Each number is 500 + 50 x the weight over its row's rms, rounded and kept within 0 to 999. Layers, rows and columns count from 0. Numbers have three digits each. The size before them is the row's rms in percent of the matrix's.

# q: layer 2 attention query, 512x896, rms 0.0456, rows 382-383, columns 128-191
# k: layer 2 attention key, 512x896, rms 0.0443, rows 382-383, columns 128-191
# v: layer 2 attention value, 512x896, rms 0.0416, rows 256-300, columns 128-191
# o: layer 2 attention output (transposed), 512x896, rms 0.0407, rows 256-299, columns 128-191
q382 093:499490537510494465477378599503527488613568474448507444587568477490556574532519491497432511490531547602538478579539529542484558422510512481449481439448480574555620501472500477575616516452490560
k382 096:493507574543551475472528500511451554446412573498531588522472484464534500527517418524440428529418453478450527559583534419458510531540516449470596575505526534396557511591524518534466409577516499
q383 098:474526458400454537447532599490574398564536450500518509487502568549450435508431541540504485535509384471469562530420427426556471434513467502531515549480435443528487449529397480429455495500508498
k383 094:521580539435504505565524526482514482478605504469495449459453463453512492587510442459445474459503452546518527486516499518546466491571520450472512520466615493493581501512508554475397598525457518
v256 091:438518624596495513584463470460393461571455636473507462539479498433540455519533515506479583451490473471508470523549522415521485395411532515500527458499478441529555546521526538476498556515536520
o256 091:398632567421588457441569474555483363499488504537485502535612514524503477464572428504443497475508470526467554492526513432584528507526423502518505471541469512477536473534527517541392477436421497
v257 100:513500461483437556443412540510603468552486471412465542508512476520488400546513538520461473487544480480467566585498543522457459402513530407437465541538581461518458515535483551535510673523499516
o257 100:519648397410507556444578488518469482468529555536469526470602488539489516573445513446469484570481559553539536506498511566457475540445494435481509428468479529542508498491512438432478644595526433
v258 098:508473461410487486516609415500437560516464428505468520485442555439416435523508519446546430556545507537475474436533592539476493403475592456443489527552430513523507520544487448508602477498470523
o258 098:598527441565520556527379524511495552515543507456526526583571501504550596521516451442441600499554525516484488470428482478511503506524666549493442596475508594538443453521530459428540555499548485
v259 081:552459531453490505485527386487480616449579472517447517495498522464449504508506563546462514517513513484399529511459486497504537474533606470504475509498424540500578473568480446568599617494467484
o259 088:491484425442561508475441561492519478527500493505391461536512548512546546464479511488577528488529532495484538488476545581462493494490647510514437517476455498588413468463438453514540509424544512
v260 094:501514609553490466553629584466526542574517480454467503492501592425531404499578404428478561432549509516487576461532541561509530490521399580479494457537559506463475473519463453611549496514479487
o260 096:497507451433536515520524508523465524534437489455570548455528489451628518424597524440517529538456440438449524432488492432503555541614525530419523447490444538469466475555580538345527465539488448
v261 100:498463495541540477597438462501486536461445487498530443451472481443488519614579548460511515568489472545481460510480387493530446507477476520483522530491585476523523514522527527628584439474510354
o261 099:539432453590529415556414508599558415574482459499499434520509484458524512461553509432412504407432473408532468504470440426582479448572528590546550590596553436456498551553463473617428478470471658
v262 085:503486511593484514422496562433444427504475465513536480449543523488510528565542524483489496511478459505490477402492513603475584644504522533497532423474395603544380521405530485434493444559476453
o262 089:574505530584462498480550448571462565533534495476515623456444453542502555495506525495521459527487420460480408461454462501428540568531441498441455574518569547453536500485543564450507432594490413
v263 097:470493549356454583463562425513553408526599524459562467501461430469347569440507511462515472462530426511462533627536500498456548462495529526441461479478533465512545467516489485484417502511467451
o263 098:476485491460481550341484594440567515457514527557428523525521517545389475504462401527504381542538538397509554534504448572482423483447489540464478481476497481465391465593447431472517483441538547
v264 097:514487492461462577506500491495445545479470495540550527485500420377436480588575534511417548429518566467600491432487497491486534441529415504535486462510440528507534478533507526568471523479394480
o264 096:567480516524541526539465504447477481379563549554514569426580518469490445557486479548525490494544494553388544551567450572449548540565472534492583540444503532477581510541412536500526535415475474
v265 093:441538394512507540563559508517452453539463575496428483524495573455617556395536429438520475454574478532531502545481473476438492569436510613506514444520610501547480494519538508601431434524582500
o265 093:467449478522531483471530609530584545504443548509481532493582467546458541426555556494449531540446538429502563477512510421520371468486561491525448440521545530464462436575541493480483440493466503
v266 085:535558438595425488515496550490468537466431479479528522525534495536622503558519521469523514525480439461570539480453481483537554532565523532503414472494510488585447486466588521532400427565574534
o266 090:515517509479537549540544452444446528552518497531501621498478514554530482441500510566582525441532563541458466510532551453465492507522508434426529533520502500478466473459553531477454480536424458
v267 097:459529445501512503586392522452535406392489469510510516512493518567495517441530440535435579426450502473526462464462425474541466586654486538484549535484426505523474490466532491528476462556454467
o267 095:500518479515511468503603510512452432524552474509464518478414500583364566533463564473483502399477501500555601528536538540564503495540413447490483471548462472456540585445452549550490402560514511
v268 095:538499534550505442426504486496471514566522555500453425503493514432542393605481472471555513579472565481452529488510504483583495510487463438500507499495462522587527522502523445505528417476575515
o268 095:530502545434501460494461488487478420519531556504508482494522523502566458483525445504544513438445466488500501444493554421548498415564479575533578492561567449463480487502559469555474525492503511
v269 081:452524482556518597588451470440516461555519501507536531540475457566506472360534459392562459533550480486521536454519428482469523503470515481491449478548583478535474535489444454438447538559461467
o269 088:417502510552436487520562500503518534481509448531506465518434491453469613536492615485506503533517516471545530521512489547465491529440464462522482462419564604483473438556556498472469435531441493
v270 098:584491481443471538479542489519511340557510518494416460521517467446457522523548590498508521512509467485500535561502502497584522494497431527468559471479440497508554477505627514542434477447520431
o270 101:536527496531512486481519599477573477545504625523481434526589497584454434583424479429500431452477527442439515463466466560525413565506466537521489471461493466533403496626483396584542465454521469
v271 081:524399533494526528488627500479501520494457436563530543489484475573498501550531555488543411402569508510521478504552504486498533581486415526514490494506495516558522509435562469465538409450538548
o271 092:534582533575380464549496500521484550449519523537495620528450508518517589559492562419452452506439453564556474545515471476543544509497471508566410498508553583488572518470525514458490514523461473
v272 099:502513391553470521438457514449485477469476482501474529530567479496564416514516414513439513503464573454585527422438440462547455460552453430508546572481441516461488569487514513444390400518402409
o272 099:562502480519427527533587531471509497416455479479558381467434542483469458519478613518530575442549485507575484447578525611493530502536467409451591423459456524462485556455498590566533470506572449
v273 085:474441526549544369428567476465383599469442478579523475498452493460563475659467571458496426462483577498555474515481425483436412580523449508487502520529479463596533534485536514570488376468429523
o273 094:546525526557443503504465467518516515520516524565565589487459490479500486507574499449481501479461452506542497553538485448593463447537492568570511521517541570465571528428523557517401536504485493
v274 103:501465550592495529502523492483411494458499573484447337525444495499484553546502588515526493562540520501473528478545455549487510650543493424549625430497422499469429582513519449487478513479510575
o274 105:506482590568435488434456538547449611499522558446448493566457522513503522526518428478541484558471421455476507520505493460483469453444438541605501578526612539418586543445452491508490467477486542
v275 094:488481568398543497546548494474607518456538436555514511470496514542420513483471530565464418527546580481452510533484493459476511488447474493501433557508447471515576512529447469442443546511451524
o275 095:457458515519421564586431530445572531474498454503534514501449441462492502504447413522485521531510538547473399506480517582466535509460556554460456511445450553613422473509443540487551515484567499
v276 104:510520478556505431456494516489506551445573473598516507491449590455436465586425613495459479545514642482490507492466551445461402564457535512488462590515497507468537462515469479517505491447590462
o276 104:472531517415441497420475401451491531542352452494543509529574574502493429467479450528560493510494531589534474558410574349499485495623467587495629481509514441552580525386514506475466514543455505
v277 089:449499521604509521473402432494439528559464596502484511492489503482560465599435486498492532485409433514480530444493547505505455499481553479512560499514468532544502519477497563385483440548550543
o277 092:530445476506465515401560440495431469479471473481485384529478535487462465531494548640516478480519459401505511463477565594441565453494455483520536556504504482521471520517468493601510458483512482
v278 101:497493467511473480543409536533483407465565507461482510487504523579531450528466579571497474546616529501505560496551560479440560576519524466435464460477475486495468555463599565471485568497444423
o278 100:538557493427532510510460547594538479590463479433459561580464477516562484509539461407476581507502559579563455448413421559496535536457502504533415476440498466494346476524523461424474505479592459
v279 102:543507457478510478465488627487485597455444517476488496523502534500399500538596484523494536517512487509465513488524382559439462443490474557525521434485564473417457509536446530521458540494482476
o279 100:493500507509450531489434484569520573433594495464466584416500474534509540465504597501475422553382448520506503511540448471547544536473454450469597503522414446366649502504411502459430535448497509
v280 090:458531553527487498495449580511525456505488553581435418490502498488524532416410477546460481504396404512490501612565490502623508513505449512543553492532519497451487432510422508495494554479590406
o280 094:434491560516513442466564458420478444519455487427506393461409473465458392518460477553456361516463486477424542521553442410511486485521385561553541510556553415516557508523458482568480439505398535
v281 081:402452512529448525542575362463490448474574512547460526531501535527521560445451524453547486531500457495495464490524571434480510536404456440506449461504490438473506553477579458493387400491499593
o281 089:452544539564375481514497517498485558447507468530551544528426509495453532525506458464467518537461447487534488566513460513521488431470453507571437508496542554436518463511548559513503440509480473
v282 103:533479460506532543438516448466451477560471504462462512498493476570463515492438472539467558430439525494521515453531507546485549465500505383486517547553380476476428563485502545557385540507329475
o282 103:433527399347479544450538539507511558558471596475485388488518540511498557471493436500535499565531511534442536435486574573443454565463504443517492445478534525557485518452499598540505492448586393
v283 102:468488404449527416477501535530540423406457532502460480506496567567493550495542531455563511486530499535538496430482434526537499540454431517522517476483510504462526423503485541490398536567566487
o283 102:457394506632513559585377498585505611544510499507546561527408460498451526418498438587401514542422462517475417473419474505497426399477499553492474543568532399477571520512452532541506478485516562
v284 092:433549563473494481518533489549419563594581489524509458545453521527587540443504381464442418499519460560481461466478511524438459458455525514443585514543415481520566545577546501483608517548461538
o284 093:502555492601534540540459439470479447501508488536500528536530540514499509518588534519452531419479532471542567514553480510552489425531514541465440456476536527523528473462488537442492572548495482
v285 105:519514522506418516416551491453578480511525464542492515498557523521515497546478502509507451510488381471396568582499357473528445365503565510451432415491539497499486427552425508397511541511532524
o285 104:489575470493556512446504493433488504517578457531442587493496454518446497483500615445437433507479485564620510570484456617462552537455513535516496433486462455443505477465405518487480558511484389
v286 100:538568520637481602522408455496505457530562504493429529543519479505590521411460414432512610415448387499427515552491414517565481519583480480499505439563617493494550479447476521494453581509526476
o286 100:556457468482506460445590518508458565489528579516410373470491528519476485450433633524466474530451513504536507464567533535404392550405433495480504496513610496495548531473407554613529496460403454
v287 100:535531537561541590455505493479569446556493539447529542492487456544614528515530380469485575491440489457448470471521454611517522512564584522507584442495567471516503502544465526493500436530423490
o287 099:544536417454515509471531539580470425492557548464369390445570448539424557413440564508477415450422452413552519468458491503478423456493452435471433527615525380443567513538469428573585473454528463
v288 096:439511482594429517480422485419599496538547458511514608500513517457560480450376441525482511424453470471493497591495443529668553434419517495490394535512715504491443444538457471515565591505567586
o288 098:478514478362497481510614416457390478406499489498468417409538521473475477499517530553557536559496471590471517541544572482417578553464443406527549433514431508527521478469499525484535496523415416
v289 087:552508457517542432607531607482536542471426455516488541462487545440615499489532473499539506446420491511512525455516487555547535528568427533475556464525496525530492487480536523598559445491506594
o289 090:608432540549464498548540537575538456551501542525555462526512463586566444553514508430468498519483542442428467441491515557546488583478546499482471477464541475506457535553600459541556529472445424
v290 096:475502440522480473431435443500487419464481435496493455489543485439486498494496553488481519613406427493371514515512459502457479529557503509455428570529461501479461476477573532532580440490595407
o290 098:583456509460537508417492500489497416562486467468452473517480475576450403537394485479533474525443506492497484475465435533513496516518531497547545488531492412471444524440482436589522527550514516
v291 106:473483472443505454493496526479542571545462558488459532498522548472576391531434412494498485472476572447477508479517521468510556484447450530536464552510511505537458566447550471592512540499624565
o291 103:552533449536566495589464463466478454503561550519419432514528455440565519445590469527452552344411467592540526472535533557506598462541546540469588496539486524586491543470511524437471505482512489
v292 084:482485513493512430472575530509482638384463528464503571457501496508428474618568553511460448573576553532565548395458423446503465536432455584545524500527469544491448532488474443547559530506523496
o292 088:530488520559537578599389397473478516526440473485401584489513467471555465467579515493522487445456514520566581512502511515466555509563562509511615511470482512474529580456412512416476540472495552
v293 083:561476562525455406482541490555518548499438419436571460539538465534447532555603543387430482495573432569518509482476426475391498542576559560458510499464498491566549498534533533618539483553589474
o293 088:537488474554527561529401518547523509507507468521482667482520519531583511467505541482535524443478516452526414518504510441512420514456538497465533544503535451455486485483438458426434532529510510
v294 088:468496456456482496447517621579495452474466500414518458496462402519480531530553529463468494470510540564513541458529580506527502497517494472531631536453449502470535487529507482516513553514430448
o294 091:526466482512486500499476526634505516517434592393449474591569514494536541609507489466580564421604488415500460467471486467468414455515556478428465505501501437529482535489444463450511561504538544
v295 095:447526494445518587441592420536488403510526467444505524573519488509480502400527452496575490495552403495453475540518542541514548433459533550470435459529594465488457382517430516410444541522524471
o295 096:380532518416539531435565565479478546438459447436459566446574451505401480518448502496472430576489490504538546577504429480416504497475541430508396431551444434492533438494452459421543476482536494
v296 099:488535555532485551341503412499468454643432555502553430562470453440513508524448493434549520402475447465543491469521583503574502390507470500513484442510529463550501544505577514401457455534509510
o296 099:555523415548542464474576487441460398452586527531439440452560426544388516507461538540448459393486494475528565537527431576450480468537484463483449493458456524495465505544469476526450460519455437
v297 077:519458522482515507505542543461486455495494472540458538467487510482495456563490608500527505419480637468531462545502510535482552515525518500460450535479508511546575542424521482461500509456535530
o297 083:530594487517452505462468442567510543489511546548543563544513515521514560478548488457519531520472454563486470458457521458512478492513469547531501509496514553525508509479575498482523500525474425
v298 089:496452523542473435448642519513433517493432530510494450491553473472473473586619500607458444611489571526578596470509485510417474436402504533470577504479434523493547490549531496561479382493409562
o298 090:482536601558496501532426520516545457507528504485451616508532556560513453625509520433447488392509490492521501436510432558570464489481551437464537472479468513414499468483540450463413571491584447
v299 094:536501514479504544509520412470589445584520488503472463514470560402497486444487417456491479484546426458468477565562556499540538482488628461468472542524524435495408570577496435483477522457540440
o299 093:421520513406470493437581514433495418508441511535508353398584455396476504477526488468478439551466484466497510461504552440482546536487505477498500430508483501492416430563528429518566449486496548
v300 084:554435556589499280535535577477535507481419445539449461538477548453534510523528527498478488666449526545440512494520370510461499590500508499463498502491488545447504507482558496577513412447543433